{"n_layer": 17, "d_model": 128, "n_head": 4, "n_kv_head": 4, "head_dim": 32, "d_mlp": 320, "vocab_size": 5222, "activation": "geglu", "norm": "rmsnorm", "norm_place": "peri", "norm_eps": 1e-06, "positions": "rope", "rope_base": 500000.0, "rope_fraction": 1.0, "qk_norm": false, "attn_scale": 0.177, "bias": "none", "tie_embeddings": true, "parallel_block": false, "extras": ["capped logits"], "init": "uniform", "init_std_qkv": 0.0442, "init_std_o": 0.00758, "init_std_up": 0.0442, "init_std_down": 0.00479, "optimizer": "muon_variant", "lr": 0.0023, "lr_mult_o": 2.0, "lr_head": 0.01, "warmup_steps": 200, "schedule": "wsd", "decay_fraction": 0.716, "decay_shape": "linear", "final_lr_fraction": 0.0, "batch_tokens": [8192, 16384], "seq_len": 1024, "doc_mask": true, "train_tokens": 141600000, "steps": 12204, "dataset": "wikipedia_en"}
Each number is 128 + 24 x the weight over its row's rms, rounded and kept within 0 to 255. Layers, rows and columns count from 0. Numbers have three digits each. The size before them is the row's rms in percent of the matrix's.

# layer 12 MLP up, 320x128, rms 0.119, rows 0-319, columns 64-95
097:125085142124116139099169136134134108152084109116163138173109126132121102095129124167156138142123
098:114139131133143119123117114128163182080158115127116141089134101151147115149108156095154166110098
093:128139149200144150141110175109143130126157120101135151126083132146101159101157151175138074132146
106:095090127155153158123141105162104156143147125110127118123146178159125155117094114094152131147141
093:154171163149151178135143091139133104163141169139133125112148078156160136091136131141126134109146
098:085107118109156147107116071166123045131138118129098138142136115104127125126114130093134150154143
109:121166169077134145132130132123140120071093123116110111094114129141152111095140120142154141106102
120:121101143106118110190157122105160111104173153093105155128117124115134088152136086143135123184099
097:134113149129133165145141147128132169163133116115101114086063143125143128150063095137124141170116
096:124126086157176123140104128150147142128126101092103095107070103113156141156110122139170138150088
089:132111115063113148099131138126141173140141098127121109042124154119148136111104144094153143125156
098:122097108177133156107119119147191141155131098124088119119168133145147176111129115135104101138164
103:084137111127112111137111134098121132104145150088086139149120121145144111136135135127154098118089
097:187138106111168134124114122115128088140144132123121110120165134125155081102103121165151140136138
107:120160127094152136115138171132113103090151120118169158100120116160157166152131143139127148116160
096:137095155128115110180139107118123122149151107128119137145137130142131093142145104125122131135092
108:099103088156106115123128096138091112136141115170152113115094119098087167116139171152096116126157
114:116117162104078144123154157149132101161140112122137151095193157199141133092114097097086108136155
096:120149131125150118107106088116142099111183125132110108122145151135149116135083117154165111132140
099:080119102123111108090133116122102121136154154107112070138138109142139138122137124092138110084135
102:122141139143142124119102071150110131093120147079154134145145148148139106120152104131138117159105
101:119090171160149149111139081167115171127129136119127195119145072120157103097142130075099118137093
095:131117156149144153136117087151128121113151146131141118114208129120126093101112106147145116103107
094:122127098106112163119133096120139197143109130106127143103131121139168088152144092114105142143134
107:135188148104124170138132146102118089110113163173104136149145143136082123097138119148117143071078
102:120088162173127105122173103134093151099146140108136112132100106135170119104124144125143109143136
098:179130099161139106156134149148157113143147106143090110113127125097118148163136134114108119129157
092:165129139123136142149102127117121114119160133111083196103125107151103109145117114145119124093112
097:165177130129164156119125124127123102130141142140153134116084179120141143109118126103122081118077
101:125149141085135152149090138127131135154164133101124132104115136136148143129139142166159107124137
100:168096142134163130108143116139134127143166103162158108139128081029109107120134120094102112122169
097:125099176127092142095118097100127123185164133147113101131149126150087158116142119112112101109136
090:113177139168108099122150153116132128101140137130091111118108089133096122097132127126114108137154
095:120123132125150099123136115127104110092145172136107122113087085143137087144073160148123107153126
088:137079145108093136073116151172104119151116113114119080090125119139115082110143109108128112103147
091:103147135129153121177103122122104104118105129117104120127080112134139151108117138167127140155114
092:112123182101125122131131116111174184140095099158079162162133136111125120105108096092116120137090
105:113120148130127152097129125099138101105123134131157145172155176115131110106147135077139131117104
091:166120137137135116118170126170141121142113116144131154096135132104124152087137143125176110121117
086:132180122125096106108141148172128119057182138131103149135158125090147154105102119105127149117121
098:105106117141147133178126130156147117110143130094091107131111138159153126120170133135127141111104
103:123087170177136116101168088078152107102104069147156129104128147119164137140125111122139131144124
097:127127111128171103148115149102123114116140136149165136096102122155152157133136156119125097133109
088:113163149121093135153141126144074119135169084107120114110136091152115164153109135125096148185144
089:116146153130145099144126088109113149124120127118103127100134116126113207118103156139140143145140
116:138116121103129156131108130165158147147109113126102166109128090167178074078099141147103123100142
100:121133141131128131115103136157208127114150106075120121117111143157106131072136126121142104114133
090:105140121124113147104107152115171111116144126142124067110135139150111134203124140118098088093124
107:143124129139136146098174110105160127125103128161183114096176159138130130145144150155136124111113
096:142131126131174120108150091147096120128128089127169155139109092154137117106129112153147151117091
100:124145064095144114138086143112117120130128132151155141145100106128156158136120146154163119143126
098:084114140102156132147140146150079109087152132106140119144135089133126110126097134133149134074113
108:100147109154115135111138127157132084158120143158097136147146147174157166131132093112126137150120
093:078119094126118133124146126122154086143099138128123140158094120118101126107100102128113135111125
100:151157081159085143092145123129148145142094118127144134119148087131122107146163093135106119096134
113:068121132162156120100098147148131103128125119164144106109141140128172116113124126116154084137156
105:105141094098192099143121154136106106099112132120137098136099136128118144129144066153110137125136
109:129111120184139122132162140157085158138136139102137161149102119099141101152090151128122121077174
095:154137153159133116152108138122120155107107134039113111117113155167118141170116138097122130098116
088:147117102161120134180142125133082180138160113097151127122126098089126112086122069130136176114124
103:119112165121096115126137129125110151173136148161141112158153120113104104155101099121149110088130
120:144121119122141108150148134119122120131113105136141169165118159117134121128126160161138158151153
102:154124147108115162134126117116106171138150116159147156137117185164162117091099117119135097108082
105:123139124134119133139140144157128140139124174140110103130163163147123211137123152082102118107106
100:127145123104117163086136161121138135148126149131145144133111094131088150134138131109148100102112
096:170132158151119139122139126127127117109131146149126153159089133110130150141147146163146163130089
093:120110077118078144151102145143134116119137101129146124167118202155126162129163086116083136131101
093:106163127124139136104141114105123125128133125106117112128136156142145194136140125152163124131142
095:128142105112101106118136139126137140110124097144108085130153118127113144113097132105114100132132
101:103127119112116158144167162137098100134155118132137144139122100124145133140111165144114135090149
100:145138131120123194137123106155110147156136114094095127112139152106153079132172146107113180159079
108:167165151111130149119148157192175135157117132144134143115119164164110097128161133188166148110124
105:158142113070128149152111112143115173109115137123126094163159098088098123105175155128133145124093
100:133061123123136130171134135127117109102096110125142123100111136089119118100136118096156120155128
092:129137179169131092137130111138161149103117167165127154154163128104136103093102139126142111116132
109:121162135142132169104099143136166152107114149121105111092139111153131120141118143107138115134099
106:130146163118106107101148144096191100108167129125106104166115115139141170129090121134128170131117
092:126163091097104097140147102115126099114153115076097122141165135130169167105107088154122120109111
095:139143097117122159134172108117123108134098128134101129160136093166147119128111122110167123111154
101:122120134110136088139156099143132116123109112093119156133124131153163116117095086163103112103156
100:156117121096092143132154110114130127126114160097145130113136130179150104138151110143109127112143
101:131123102081146185098132141112122098154147119103087152105146168110133146181109131121136099131112
104:144120149104168118123185130121130138132141116150146164141096144142137078106108115138125134114109
100:125122110146137180142081087112141147146117138142126157133121110140099167060130128158145136109094
102:092148142083144132126092124139123095139095136149127165109076085088120148092121115156149102090114
094:150120112155124128104124128130155138129120131137133131101140179107115136137105120116140165112108
111:096136103155097133114112141162138145071121133092132088079179122138120118131168102126129113106160
106:134143132151074158132093143153131140146155135140114177131131108120137164180117111094111155126133
089:149099133155079137126134101108145113108158075119093110115170117167139131115119167114121111108152
096:179107127134131143125068150123131138124145140090129109130152112122157134134196131152134118074190
094:087133134103154125131120107098095162102169134136079140131095156181126104149090146146134125149146
091:123108088112113176113139125123101093099141123143078145149121153171150147133125089137112154145192
104:079086099149114124112110101133133123142181137110124123117134124160107133159129137108137152143160
097:098179123124082126102085140154161125119106108132149125112118129126097142125109135108155121143144
103:131110131141123160132133152125172079082147138101141176137133108137149101091110175129128126147140
098:107178118109120117123146117135168107144058125114140138129119146094103136129147151134185144122158
099:160122129119137124103140141092146082107136175163120131106087103130118150117098091138126155125088
096:150103129142103143117144137146088152125121163110138128141118127113100113149112136123123115145124
102:149156122119143119120132100129079119043142151143104097139169142134174110121141109128081134134105
116:113160111112151111132167111141158117128117156100151092151143140108149137096117096139098138138130
095:152181135091122153139140162173125105144159090127149141114124116130138144094121137129087116136158
101:102122137147157119109101112154098125113137124138122143141152103125125120106135134088105110089117
099:137125127100144125132167146135146157147160129161122121141132126120113118113127130081154134150159
110:131079140111120152083141135134149148127097129159153122130141151133149125115133121077109158108130
103:144174091093164121135121147081102100091142152104115122112109122127107092143190091099106107172096
103:115149169132154132114131093133118130157101104130111129099154138179140142110135116166146115111140
097:107109130121152107148135159119168118114122134157135144093105151132178167100090158143114154112128
099:150115132142102106147069143121108090101087118125141112090156076121116118160111132145117119113113
107:130125098130133119121054133136154128127136092138139123127098127125113145158118153097133105122104
095:176116141111137129084138131103166136059117169124119128131090086156090116139115131114181148144093
104:134128126104126172096165115111112148131113131172156105141120169077152147082086160124166163139117
100:114102102110110098128125151111112106093144124127126142135129104087101123142062104125106133082152
110:158117146115155137159112109133082131132158143148117158152158157106151165092118173111070139127135
103:144112113113084115132162121104148088112123183129159134109149152098145093104120121125076146139133
097:121128148131112115083134138167165125138126147085132106105139150119114153118139129187116115136102
093:129102144146106167140143096107106163173097143140115138152107129132138160095159110172127151124125
097:107151127105143104109118148091127157113149065089128115115138147125175156122147122105143152145149
090:130155150123126130062159149172155149059160152128125082113101123143120135105093149112177104102143
095:107157125146124141152111126133105116133126158142096132114158118136140141107123171144123117128203
092:127132116077120108083162116132164156126141133118088064118122130139118105144086143127082134136148
091:112164154122153157100144140118128140123118146162103107100126145132114138131118072108119157117146
102:132120152115152147171152144099124145176154123140118136152149136150092081157139111144093154138120
102:142130130081123104129121120158163101132137144123160133066092128127096142161140163145166098118098
097:093185126182150072111135099130108120149124122133139148164113113121122089125100105104074102110143
104:076159099150132101125138139102114114130095115117172075110109131167139127161157128140152109143141
106:110111091132113147151092136126142128156177133105135102114152112086094145198127105108110095122124
100:134138099074115135139149097137067098139109121147130117121149147152111118089132109124136119159143
100:201139150147135166123103158157148128115126163150103135141128131136147132147128181140124108128116
099:091133134134124117152143143096088122121141118100181108125129160119128079155143140133108184121148
099:147103120116117127115113139153156149146135121167149147140108161135092138112113118135119119105134
091:125104110142125099100129092126141115139166115151141058147137113139110151138121144120139100097109
103:127141108133147078097099122137147158118111104129154137125134098155153117134092133129127178115155
079:125112142130151105105124121139152139099131132147131121108164139131136142067125141091212140128115
134:145128095124144117156110106133142080186142114097110100107142085167106136147128115120117119154133
109:109136083162145102148110165137133120141109116126130164137086114101146138141122118154180124131132
106:139117095095116081149131129144204097186082123148127093134142095114145128117135109121094109157143
099:105113105145149130116166103121146125107142189131087138145128144108141122133118182141155119119144
102:134133112143144132164123135104163098093141152179135168111109096133138100120124163116167159118133
106:138129104107135134155149122122160136160195127095132100136142112153123148102141152135106099110130
090:131085105132069137128095133129151125127109141158129163096099166137129139167097173174137130095081
103:082137110127143080125100094120111101150142175148126129117146138120122137151125091106130168115125
100:127136133146151100124107125110109142124058120152141148128092140123139116114129136173106152123098
108:097126138101100113119104111120119085121103152155150116137151101129100081107129141105119134122110
095:158134120136110139092164149106091109089085130084127157142153141145137128128171139139139130086148
099:132101109165084144159173168093120104127090124108129115131114139112082119152132119100104100137148
102:107140136157132109103125113132129111144108125168155158143112109083125159152108136087165099163103
103:131090145114138167193096129177094139126129141136085139124056166142088148138155093128084102133120
097:137185084150155128109097086154108144161131126129093107146077100143181138144103098109101145134098
096:125112118161157151136104141114121160093129140093119115144136153145151122140129191134094100097112
101:111161175172148096188127131100069122144145114170154113153132144148140157097122172104102161145165
098:126098150155162133115088097105140130113124126158118084093115109157091146138108133130153152135140
105:099117110134115124120129097107151143137092087154130146120095124150145148124144109118136109123130
103:119134141160130143135092099128068130117118085136133110162129111147118156145144131149124094077142
092:166085108154110121144105169147102104091137109114156124109124149127130116103086129170129111155127
092:117112136104115093082115121073183130089150166102176091066117102151139126143153114109132147135152
108:156124129136160144147111101123119123101089115113151153134159144083147134129135108118139089114157
099:080104106153144110110113138099146134138114158142114091132123124097131128114154107137136122110167
107:144091126066107094164134114131137144163104126126088121103128117102126107109102112138112117112153
092:111144109130098083155108141126111179135178121154157094151104143132134158117106140137090123120147
103:133127125125159137120088171102114134101095103131119130128152178133116109125148146119139138108138
089:158151150053092125119173141099118114148124137168133140124157135129141153119109137096116151140108
102:142155096134151133105130152146139149090145103091129090119091139106098130159144101164118110149097
088:112133151140109087117108113095132107121153075071142122105110108119104135153111098135121135164135
098:135138121179179118128162159135119148163086134168102125115153136152122118126132185086118133149109
114:106120187136113158155136161129133114149142139119125139170166139151114136110126144128106120141107
099:127154094110152137103155104168171116093137142142136127157138124121179131114135144132144134118084
098:151116135076110158116166156149103135144147144109126137158120132128153125153151136120094161131158
097:123103129100161129101153147144098146144120139109111110159093095142147133119133128114103122147058
101:115134066138093143130105104166143122108109103117153092135146153104117209133104139108138100145102
102:111126143145117175131169155138112141162112105103127163111122103112099090140114150137145124159153
095:142158088134039124137149160126139105177168115144164108146137091090082099159118110140167113132124
102:132148118134082111116110137154123147127099116096160100128126077163148120081089070133162130125145
088:137143105137135117177131111120106159146111078089133116123165135101093108093143143132074155127144
113:086190123134120086137118089088132145112120105164123115123109086132129132122143120137116090102168
110:127126105146072102111132106129132152114131099130107114114100135114120160158120125136139136116129
100:129118136140153177130167108149105132162123146111125130146146071083114150142160124125154131131133
097:102080123166108104108130138105094160098114135136120113119124096107114158115159145118073135139086
098:124110177121094129115136120105135150083121133125076116110100121108131173130156148128183144105168
097:105126123120133134076158125106140118162158124104086122121133106122111146125107135106144124158088
097:123121135099135122163115173151138097162122172139106125080157107085127111120151114176120156138094
112:118136181150126116150134106108127140148159127134121106107104136154113117097124122131104101142129
103:109089125151162149150103119122112120173126109191162164167082152093134119079130134164135151137087
094:161164144075154129134085143162119105138115100111141170140142142110169060141117149125118138107137
100:138129122151120108142163137110154156144173101068146164165151129139148126138133136171134139181131
096:122114120113125123126128137146111102127112065157096137163124152109128087075133133070130135099157
087:105110127099115075087169148090105101115166119157136090096124142147131157128161126144142125094164
091:159152113110159155131104161136088106136124117134127099161122140131124166135132139083140161144134
096:129152104121116120110130128152112107139132108136112089166156127114146203145097119144123132140128
090:101136100130118100076104132140121067111087151130102142106100138098158134147108115157111132104146
132:104150137137132131149119190118110151104143130125205146142140127135145131106155120146143147133113
090:148170148104156116136133084102117154134123144164173141147124152124098154108119126139095111135094
100:140110117137144152161154133164141141113193179098116093117123085136131122153115146085117126098120
098:140125095112141114110116143148097166092110144149117072107080071112131140124139128166134082129106
101:165086102139131145139072119126132080112096132120130116130141124169149109150135100135126112117107
106:126114120150125136151121126073077151136137124154186122135127110142155115145107128126122144121147
102:163103135127152138133125108129128122135070126160172078102108095166107134138120136110127163091119
096:145135117073095131110152136188134123118092142117094135096118152176180131137139102146145097104110
102:123188148150129121167140096176129122151148132136131126159140144085110102076155104101113137153124
107:105119132094141144128141113120142126096095102131136158131104142126113153120158123160152157136132
089:170126129131134173156131127142143145136134112129139162160140095099114087119110131120166151137134
099:120157123097099119081141127113126142150097136110132114159134132141141134149132098153117120165099
091:167108146137120133126143124155107172179127085141129127098088124130060115155136126158102129145164
101:101159102114115135124110099139143167154172157112087138083140146136153115156111154135156155126147
093:116119110130146161136118094104123163138120167104134154137150134139120098109144118115162148126141
106:170193147090152146146131115170112161080160113093136161147109128147100119112106153155125103142102
099:144125127116103116117086179135134109098154144079115145148108145121109099157125095163110085145119
101:132146149091113142130127107161100137143153135062133142119124115088183086132096145142140155113102
099:130143126101161165087135113065092119154137151150145162141119155175146165130144185121164136135146
117:137139143087194127149149170148151114145108158119132125171115053113122132134160108158108110128129
091:157124144116139075123149109154141120088164140120088099106149106162117095131161163145109102119161
086:118138105121154146139122107103119163145128110134128156140122102136142146136164128098140148102147
124:109125172134150132127071163095182104122150093135098110150149157137123146113172139152143124154111
091:148141148110109075120141133109106132126109132094111118106156129097145106064133101117130143109161
098:087106144156148144118105123120122133143137157172145165111113133119141101157105166131084131184145
102:157112150115127155117122094097155095149171129102118142156119165096136136137097144097063153115138
099:133130119123126133140115101135096125163135151114106167179133089136137144146102121133111137134093
100:101135149121095122130093112099126088107136153130081141172135104093140082106176162130146139114146
089:115116172161093151146106113119113132136117115149150168142147108102149113061096156141099110132136
097:106140100111124113092108125148106177122093171164151114075083089124132100086089141094115131135132
097:110166103069130133139119129096121157106124145103128142117124122123136206137145159097144130112114
110:138132110154107088108141098103111085122104145116141141155148148108166165074120132127090117162087
096:123117125143111138126163108110140120164141137150100132047091108134118131147123142149137157132120
096:117126089134131110129120139101102169154126089144108113088098169117120168098071101124150116108186
102:125130161148139121165116124151108110096153127119121127150136121167140094127135139193095155099164
083:096127147157100171126104148130146119121143145115132105096160142164105095127089137108119126133142
096:132140196133124134157135119141101127132166114075103119181123166111131127153158144146135114124120
097:136112151125115136153109098082144153109109128106164145162126168126121132127143117131172124172092
093:138123157131142131131123120120151128168080124154104110111110136091113118083102120117122122122083
103:083160128103127107082130114179136144146087094101146163149136089132131121152115148098148165143145
106:113112113140085123104149101139169188142122110154089108120116129124084161096120149133112100126130
105:139142160100164129110152115119148211143113116130086143136136183121127110146160136127085163109111
089:089139117122114090101090120154138125140116096150135109137142121132115128122092106121146130098113
099:124102146120121134104101160120140107135112146126145110100139157113157135150107096078123154115064
094:118162103160094151134123153085124117117101143118120154097118131107085118121103147160151155145143
091:114155149121113149152136110067151128140086121169141131159086137091133109106095159139185150115114
086:128123147073069120121085133145113128114120139143147121146086138118097140136123124097128107122149
099:150075119158124103129125148154130169125144132145136092154119133144111158133161131136120110104153
109:127112107112117107132118109098150165122103125134106159113102099108173136099120102158150161129121
101:127090154116077086093113154119142119115142152175151102125087145159109162164106102167119178133083
095:112150100158117157114117111139095149149136131137115099116103163147092126148100144126163098118139
096:141146118133142086119109143125097138128111163113082111170137123110140131109144114145109165132147
107:155135106125123091129144186157084137134138123089119123132141145086120124078118108118150095128144
099:131106135126130107133119100134124146119147116140110096134107136173076117138117155114150163107074
112:123138139167107159143122145106133144156121087125120132129094156143055109094164152131141119123129
097:115128111118129123106116131129116168148078145132131178113124125131099123097153174169120093139140
094:126133133097102141117138142168133083159136140111098124122129091115151144106173151107157123127138
084:101125192107135188144118137079141142140149097135156148132156091132131126113096098107111134160128
098:118139151146115170138098137169101094099128082138149094091106106118125143141136123138111111093152
091:127158123121136154100134189143162124146158133138116119126147091133165104129149159089101128164105
100:160110128193158107126121164139091161153153120169162121144170109128133135123156101151121114155142
102:065108161133137117099093137162140134124144110151115127140175093103116087146123135131179118173127
104:172174162111162124081129137119112112149087125108109093101142161134096127189156113128117122113153
110:131134117139118142150178107100171158127162122137114115138131145078098152124111105131155168116136
102:175130126124112090131128118106083160095122159177100126146103156101136122169134125146138114134149
094:129114108077174149142181117201114100124146131149113111121105117126158125098153104095151143156128
103:151140125120123141130132086115135150159141078134091137101116122109153131116091144147148129097135
129:184148147120141137122119165118130128170151125152079162117127109140085115125126090162132138109141
092:094120108121142163168135114092151095099087133096138124156093139133129132095118121165113148100121
097:125186186156117118089143122127129125186098124138174114136149134107114155126116153099117109119129
091:108120133118154167120089145101160190092130145149132078113119110140111107102141168115122113140138
105:151100133113181137130100136118161115076133128121098127149133111084166094147119148115144124122122
118:140132110158138144151127123101133141136075167114115114107078089148142140154118145098106155102097
105:105167122120126121160168103155145153132081116109134125151142099132091155123136100094127109104107
100:144210120130120126109116157118088178101114123134136112100161087124119148153147137135148090119120
089:093070125147099176111111155125129148135149198177117108163131142167163166137150121107121106106125
096:151103123152132072107117131121142143169127129148169148122148088106126133166153169135125124153121
102:091148181090109109112136105091114122127146075097115131083102143105152189120116158096155150086119
093:148127106171139112099121116142120140106152115099166130148114130143110202210115135118115127119093
103:093079131065121072108115171182151133139136106153156115116127103114187152147139126138108131145122
090:134095158145135152123149145114121098070138116129119103127103165123161149109137093100149116155147
101:163136111093098146128125167125154097109127131177167168137118099104112084090124082110114097129133
104:098116153137111141098082091131105126132143104114134117127096154096119142168125134102161126168112
102:134120112108165152135089126130130160131148148089120134138167120161130160120124109100103144090103
094:121155067083121136178133156128146105075161177149105125138143135148147157119150106175138145127103
096:114126177139150115183134069096085117130118125168115184145130101118118110102192129141164181102126
085:126148106161138124100137088149115117150189127107053101114121118106120115123126120156117129157138
100:154097070096162149126136156150122116102156087117103143117121145113105109120133142148140154132134
110:155098127107072137110161133127164125166115119156130152129126126111118137130120102137102094183101
098:105139120148101129096134118115118148135142166138127146124103113121109125153102149148142125117155
098:111114088151147157121139134155153139148130155181159103128111154128153162122121170147139118111166
092:128140132162122168137122108129128116126156060086117112150144126071118155137172156114138135151120
099:152171128120128131119125155168125146150161122154168143099145086195136132162139118132120127150106
113:120109099078146174132137143174141141150083138133092141163127129121096101139122067139114085109150
100:112117163105109116114130151139141136090117153146113112125141113139146170129126148087083105072185
090:142112076127146164145117157159117118131113114085157116158105123102158142115137135117125120105118
103:129112156127130149143116100101087147138105121093118147150164152169131122146117103110112116170135
095:131147139122168110132124131124141100099126129124132179137130139148140134102148121178152132130136
100:122153122103114100126148125105109144121131097133086091103133145133116076137147137140095097138133
114:153106105102167162146161151171138099118139140106095120125178143124146104093136123129138141163160
109:116122128120130151188125173131159107147117143136120137182086137137144129068082140101097117167142
105:147091117111053105130132112127124165119142139136150151108098111113126139107171177104114141140164
101:110158120142104162151140115138096137126138127144154085116172124123106153135118149108139091126148
115:144142165128147124157114107143147162119109149146135114133169140090163133099151108132120090149117
097:101135131151120158122146120092169140122143112113151096080093161133136153178088115111087158103134
102:093143124153109149134081148153134118128156156102130105149107118124152106152113131122175114112157
101:122123137168128137143088164131134109110164158119113115167108121172125131158138066158086150126130
091:146123097132110175163142116142132101153130147163164141149079123068145156152101150140197121140092
106:138146147149136178148106152108159145100152146160125148084146103126140142122106156116125105140166
098:118168126125146117096150097082145117144103120102106153130141174137123135169083096143126129089111
100:136141104093077097124099143172128144151116118103076120156144158112121165137155139164140088172130
110:145124120151106142124138095129111098070139086112096104114114145096067146111121108093124187131148
098:152163156135127128128170153122122164079144108155151128099115104128119125138135151124153140127156
102:165114144111104111121142128136123101156132090119188137137138099115157105121125126118134138123150
102:116165116152151172122106104096136125135157111070142144152112144126132095172125121107097127139094
098:115125129115170120116118083154148158131180109120097106146120157126113116110107133171134154139097
098:094172125122131126071143117121119193119119098099125099108168109126155133120136158088130140160166
090:133115176155137180141109104109182131163098154163118135092119137153126117164103163154079113116105
100:082124133108164126100118109147135154141170098137130172079087126071149165111150133120142161143112
098:142141124108088154127142119137162146129148135132187160168085127119109120134084072069147115142154
099:108170092155110122148156118159141125108133143138115110133159190121101127105166128103119114135101
092:137097153143085098133116145134162153137156123178109169150140109129134122154124108143150122200112
098:103111150118132153137136185146070164077099140139133137053126146143181100144143142159175109139152
101:103163067177120084134132175138151152102157128143126100120161172157137120149125090151137125097129
138:117122170085155101096138184161099119129115135144177131137146158112136108151155111134164113161142
089:101175151155123131112123144171097130145147139124126151144124169120109093127128123079091138172117
104:089127095177159151155105122106089100108125109149135107108115127129173136163089149161127138143139
103:140137157159168188125115121121125104136132154112127111138130103178116132156159077133090151155130
101:140104135130109110102117109102136154123175127095174132144105140098157102161116100133144119130143
095:103129112110145129145085158111137107132128158077127182131099129125165119152106111134151103091119
101:135141128163135176142120154092186164126091111111138088103128103158124127140100148112141164116068